Each number is 128 + 32 x the weight over its row's rms, rounded and kept within 0 to 255. Layers, rows and columns count from 0. The size above them is the row's rms in percent of the matrix's.

# layer 8 attention query, 160x160, rms 0.0883, rows 128-147, columns 0-159
size [106 110 106 107 104 107 100 107 125 101 105 103 110  99 110 104 102 110 106 107]
[[126 202 119 136 148 134 116 119 140 146 118  82 191 108 104 161 112 175 110 166 105 168 116  38 145  95 169 142  62 141 151 169  62  89  94 133  83 155  81  74 127 155 137 105 113 133 119  63 134 134  96 117 138  65 140 156 110 117 201 142 105 171 110 118 128  84 125 146 117 117 109 101 121 147 155 164 102  88 116 146 170 116 149 141 133 102  94 125 104 151 120 109 167 173 150 169 164 119 143 147 136 132 107 149 108  81 101 148 129 107  55 127 148  93  52 131 164 116 162 121 157 175 137 161 137 185  94  99 121 202 156 156  70 144 127 112 140 147  41 141 101 120 116 108 154  78  85  78 150 128 116 110 116  68 142 125 154 100  85 117]
 [126 113  95 123 172 125 101 142 106 183 104 179 161 151 149  89 165 129 107 172 137 174 137 175 158 161 158 113 177 113 151  91  99 135  94 113 142 140 158 110 156 184 182 122 175 104  88 151 119 110 138 173  84  97  94 135 137 128 146 111 123  92  83 124  57 145 167 120  95 156 139  89 158 159 115 134 141 129 117  90 138 129  86 132 125  98 173  87 196 162 133  87 107  87  74  72 118 115  92 166 121 162 149 130 132 116 125 138 103  44 109 126 110 108  84 160 128 136 122 165 181 137  99 153 150  88 145 141 169 114 182 203  95 103  68 153 129 144 152 127 144  72 124 134 110  80 170 139  85 112 181 114 127  62 115  58  86  86 172 146]
 [119  78 117 147 145  69 154  86 101 110 193 139 113 193 181  92 139  88 105 174 109 102 127  64 132 146  84 121 161 149 153 121 122 179 128 159  67 119 146  78 137 151 111 170 157 143 162  96 117 119 118  75  90 180 137 128 122 110 167 110 119 130  89 113 127 182 143 128 104 103 157  83 113 133  75  88  71 108  99 149  88 184 125 138 145 162 114 143 134 112 142  82  87 118 115 153 115 122 149 139 125 112 160 148 103 113  60 150 124 103 161 151  89 144  96 158  60 139 117 113 137 155  74 115 149 183 191 132  75 124 102 168 162 134 168 108 170 213 174 141 167  84 112  83 106 152 102 140 117  72 102 104 156 118  98  67 135 168 113 134]
 [107 196 206 173  85  79 202 149  96 166 113 172  49 135 150 129 148 163 123 123 177  74 106 154 161 144 148  89 115  61 143 135  88 148  91 145 155 107 143 124 114  86 149 114 120 131 128 135 129 106 147 143  91 177  67 119 115 123 138 118  89 135  87 182 130 118 191 134 177 141  99 118 150 126 134 144 120 152 160  67  79 111 125 163 202 119 124  61 145 141 115 101  91 135 133 133 138 180 179  93 101 153 132 124 120 141 144 150 165 199 125 142 174 119 112 106 143 114  55 133 104  92 170 157 206 131 167 121 102 148 124 144 154 129 142 127 106  95 160 112 158 124  90 101 182 123 152 113 134 136 166  78 109 137 151  54 127 120 129 120]
 [101  69 129  89 156 144  29 129 163 172 115  97 131 107 162  78  80  92 126  99 135  74  95 120 140  81 157  65 195 146 176 159 128  89  98 164 131 145 108 116 153 102 109 154 106 118 160 132 109  91  98 114 143  97 159  90  91 106 143 127  94 213 133 117 116 160 124 103 119 101  99 121 105 130  76 147 157 155 135  90 119 106 127 133 113 153 125  96  50 127  94 133 140 137  74  63 177 123  68  52 181  93 217 144 130 150 119 101 149 150 132 145  93 159 167 140  86  95 163 144 119 134 158 144  87 151 122  80  99 149 111 165  97 104 106 101 159 130 159 183 118  93 132 150 124 137 104 145 113  75 121 130 147  96  84 137 140 137 165 111]
 [154 135 124  46 161  87 123 149 142  73 100 109  53  75 111 149 183 198 144 110 121 167 144  93 108 161 141  99 174 160 104 139 137 175 108 149 183 109 108 184 111 130 137 174 182 138 132 164 118 143  87 143 139 106 167 164 132 139  89  99 112 103 111 122 155 145 155 112 139 156 116 112 110 151 120 157 103 110  60 111 115 100 107 134 120 117 158 158 123 154 161  62 121 173 161 167 117 100  72 110 206 133 111 128 128 167 121 161 111 144 163 102 125 149  92  89  62 132  62 155 126 157 122 207 109 123 122 133 105 164  57 111 120  78 135 161 122 100 126 201 112 116 118 134 182 149 143 130 153  85 169 141 145 179 147 123 155 174 124  79]
 [137 129 119 114 118 143 157 114 164  97 147 121 126 173 166 153 146 150 122  75 158  70 137 138 141 150 177 132 106 181 152 117 123 163 104  95 118 143 133 178 147 148 200 100 146 144 143 148 144 144 181 151 143 150  74 154 153 174 190 167 134  63 128 137 177 143 133 100 167  81 128 159 100 145 172 111 124  68 116 140 107 153 141 107 142 199 164 160 100 154 135 124  96 133 115 179 107 115 127 139 190 139 128 145 115 166 101 138 123 111 134 108  94 137 130  76 112 115 155 157 192 143 162 141 165 191 112 130 150 127 204  75 159  92  94  79 151 154  88 179 120 121 150  76 171  95 105  53 120 173 136 167 125 151 144 129 128 189 100  34]
 [153  88 134 128  76  88 120 142 155 122 170 129 176 123 156  85  91 160 165 156  60 128 145 114 151  84 109 128 124 137 128 107 111  97 130  81  42 132 132 116 143 139 160 154 115 101 126 100 157 113  99 160 158  61 113 191  72 138 138 100 121 149  73 113 133 158 135 118  87 127  81 140  77 139 163  97 104 148 126 126 167 103 107 159 105 156 170 141 154  76 184  83 108 111  86 174  68  82 158 197 171 124 122  88  89 127 168 161 165 201  46 126 106  95  94 158 167 137 141  97 121 127 167 163  84 129 114 103 160 114 139 112 118 164 128  99 172  94 151 151 152 148 130 138  82 138 153 190 108 116 149 109 175 108 124 147 126 163 183  90]
 [147 149 125 127 120 109 144 116 125 128 141 132 111 143 156  61 121  88 158 123 132 142  94 110  96 153 101  76 173 158 112 113 139 106 161 103 136 146 181  93 127 198 127 109 217 120 148 151 105 171 147 141 132  55 146 115 146 170 184  98  75 128 133 165 110 160 145 115 124 122 174  79 148 117 147 154 138 101 115 133 107  97  96 142 113 111 115 131 161 188 125 124 209 181 151  81 140 134 104 131 143 129 158 115 142  76 117 130 196 152 157 100 118 139 157 115 138 189 157  67 106 136 171 147  54 159 168  94 160 145 193 205 127 119  97  72 142 145 119 188 107  92  89 158  87  81 149 174 153  92  98 143 124 187 105 145  86  95 118 145]
 [128 128 103 160 110 167  47  95 116 127 135 112 201 114 120 159  79 130 113 142 111 160  91 174 122 131 160 113 146 106 136 147 104 136 117 108  83 107  96 170  80  88 106 128 158 154 164 142 179 174 130  65 132 112 212  83 183 134 139 153 124 115  60 124  95 139 102 115  93 111 133  85 155 154 117  85 171 200 101  84  84 161 120 190 129 142 156  87  81  92 127  69  62 138 104 161 126 122 124 132 138 148  99 129 135 173  71 111 118  96 168 193 126  94 179 100 144 119 102  77  94 152 165 124 168 135 119  90 134 135 140 126 109 144 105 141 112 100 132 149 159  93 115  94 122  45 168 119 105 128 138 155  94 107  99 156 138 138  72  78]
 [ 94 108 156 125 126 170 112 154  29  83 158 151  90 102 108 105 112 153 175 161 138 132 146 128 164  64 134 110 166  94 113  69 144 102 116  61 143 134 103 151 129  90 155  92 145 154 110 155 132  86 140 171  99 125  96  98 167 153 175 111 124 197 123 156 119 138 171  94 121 118 160 184 190 158 165 106 161  91 139 202 101 130 150 146 142  99 127 118 155 145 113 119 115 190 188  78  78 122  93  95 153 124 107 164 126 161  97 138 141 147 120 125 130 153 144 115 111 135  92  85 119 136  73 216 114 139 122 169 109 108 114 159  89 141  54 108 104 153 140 120 112 193  77 134  78 110 130 145 146 152 148 142  94 101 111 141  75  98 101  65]
 [149 104 165 187 156  73  86 138  72  84 121  87  96 156 103 118  96 142 121 169 150 143 147 195 161 121 117 164 122 151 129 160 133 144 133  98 145  80 155 104 117 122 167  69  89 131  73 100 124 159 121 165 118 104 141  80 122 159 114 212 147  93 164 117  88  91  85 171 100 157 131 158 123 144 140  90 127 116 165 147 165 148 102 161 155 152  58 131 178 181  71 153 156  62 132 117  82 172 153  89 157 129 192  85  95 138 140  81 103 133 143 142 118 128 166 117 157 117 129  83 116 138 112 163 141 178  86 130 127  98  27  92 170 135 153 120 100  83 174 175 102 112 116  86 130 144 134 159 143 137 172 141 174 146 132 144 126 100 108 134]
 [135 169 146  81 125  83 115 133 101 171 101 129 143 122 120  60 133  68 130 134 167 141 191  94 121 152 161 103 144 124 124 114 147  82 111  24 158 114 112 193 145 139  93 149 142 105  94 133 100 130 151 144 102 114 160 178 151 148 111 124 166 127 156 169 147 184  77 127 141  86  55 140 119 149 130 200 142 130 132 136 158 123 111 126 108  52 140 123 102 146 131 187 105 154 179 124 150 113 127 143 142 196 107 193  91 134  98 119  77 161 116 130 157  73 143 142 171 170  67 123 130 151  94 117 141 178  68 134 146 122 127 151  61 165 144  66 112 152 125 193 145 166 108 125 100  98 142  95 143  72 138 143 117 114  74 137 143 149 137  95]
 [113 177 135 101 132 110 151 113 136  77  86 196 134 146 133  86  70 118 132 132 158 142  69 169 180 121 120 106 101 122 137 141  93 104 144  91 130 151 162 139 150 108 151 152 118  77 121  90 182  79 120  80 129 153 123  90 178 113 127 104 188 133 189 143 126  67 125 115 184 146 135 156 101 120  95 171  71 109  88 147 166 168 117 133 104  97 104 138 135 163  60 126 115  96 157  83 152  95  89 105  91 118 174  65 108 143 125 103 139 116 136 104  96 104 153 139 149 112 161 153 186 178 101 138 135 157 110 131  86 179 116  52 102  73 196 149 171  82 172 103 164 105 143 161 109 141 157 172  80  82 164 169 121 108 119 131 106 109  98  90]
 [171 188 132 171 144 112  89 150  68 115 147 134 159 137 132 199  65  85 144  88 150 139 102 117 135 117 177 160 171 125 115 117 131  92 132 117  86  92 179 101  69 140 155 193 150  89 108 170  87  61 126 166 116  42 107 162 137 156 129 111 120 131 160 128 167 172 157 134  47 117 179 128 152 137 101 137 129 100 131 148 111 119 150  91 157 128 162  98 175 139 143 125 127 102 186 144 116 193 142 112 117 171 156 164 137 135 104 132  82 198 129 127 135 103 131  84 176 108 117 120  62 127 135  96 121 125 119 112 112 146 169 147  96 109 121 125 135 194 105  96 124 140  95 172 164 116 115 132 141 112 131 216 117 117 105  76 143 186  78 149]
 [119 118 109 153 121  93 141 170 110  74 125  84 136  85 157  90 176 147 110 108 136  81 160 118  86 114 110 193 189 180 149 106  83  79 128  77 121 163  81 135 176 183 157  98 158 119 204 151 101 115 139 137 151  61 163 138 127 120 135 116 134 106 116 140 133 175 106 150 151 148 210 121 107 129  75 115 158 119 119 118 112 131 101 183 138 149 139 102 106 136 138 139 147  97  77 128 136 148 113 130 166 118 125  96 172 173 123 191 178 181 149 138 105 133 177 186 169 188 125  88  79 121 123  74 189 124 112 152 102 159 151 196 117  99 153 167 106 172 116 116  84 122  71 154 141 116 111 185 122 139 172 135 101 149 150 133 104 168 123 173]
 [142  90  76 125  92 115 167 150  94 110 169  88 143 111  92 149 182  87 154 177 152 149 137 169  89 126 165 149  93 100 114 155 107 139  57  80  68 162 217 122  91  71 119  68 103 104 124 181 120 135 161 160 150  93 150  83 121 115 142 146 141 145 110 114 118 130 151 144 167 104 112 122 115 144 139 105  83  33 116 106 129 142 112 134 103 124 154 182 107 131 124 108 166 105 123 108 131 143 102  88  93 146  82  88  94 133 146 141 147  83 170 102 130  90 128  87 114 106  55 141 137 156 146  76 159 160 125 112 114  77 146  83 124 126  90 147 127 105 139 165  93 125 141 131 128 131 120 102 127  92 166  55 171 102 145  77 164  58 182 187]
 [ 87 165 127  64  53 122 121  70 134 115 137 148 126 108  92 167 127 147 170 161 134 141 135 129 106 141  65 103 149 122 127 169 160  89 149 145 112 173 109 138 135 130  70  94 176 184  89 103 127 122 138 161 174 142  89 121  71 114  30 152 182  91 114  93 146 109 116 124 155 158 147 144 153 105 142  61  85 109 109 140 136 127 183  75 189 136  82 112 144 150 138 166 160 135 104 151 141 100 158 103 117 125 139 127 133 152 170 104 120 155 161 182  79 153 119 116  72  95  77  86 119  97 123 110 149 182 121 123 139 128 190 146 112 135 183 164 154 143 156 165  91 134 163 171 123 120 150  73 150 140 152 142 181 112 181 149 142 174 164 190]
 [119  88 127 162 120 137 142 148 119 146 129 154 132 106 153 171 134 156 112 162 143 135 152 155 153 229 113 154 121 103 117 160  92 169 152 111 200 112 121 134 105 142 138 109 155 157 160 169  98 117 138 129 142 124 103  87 220 119 143 203 155 196 173 136 140 157 139 140 157 119  94 138 160 176 166 129 116 102  98 155  80 121 165 166 114 133 145  99 128 173  38 110  99 135 113  94 146 204 153 135 139 109 115  74 178  81 146  73 162  80 169  75 110  91 123 108 146 122  70 102  26 114  92 168 136 136 149 172  93 101 133 118 139 116 153 125 132 164 142  98 121 101 137 110 151 183 138 124 138 140 197 114 120  76 168 106 125 122 134 140]
 [187  84 134 115  99 106 133 116 136 165 190  87 126 111 109 158 133 109 153 160 132 104 116 153 100 113 140 133 136 164 117  94 118 134 142  86 128  79 193 141  85 135  72 111 163  96 105 148 142  69 130  91 164 110 195 129 128 142 102 146  96 137 144 111 158 143 105 140 207 145 137 168 153 173 103 121  76 139 149 152 155 117 117 128 125 148 145  82 121  69 123 129 189 102 169 210 116 185 124 128  41 109 118 152 165 169 124 130 134  91 111 114 108 146  98  97  88 120 158 141 146  61 178 114 181 166 138  90 110 141 196 156 177 128  89  91 178  50 178 160 118 128  75 131 154 153 108 195 103 164 153 120 125  88 133 124 134 129 130 118]]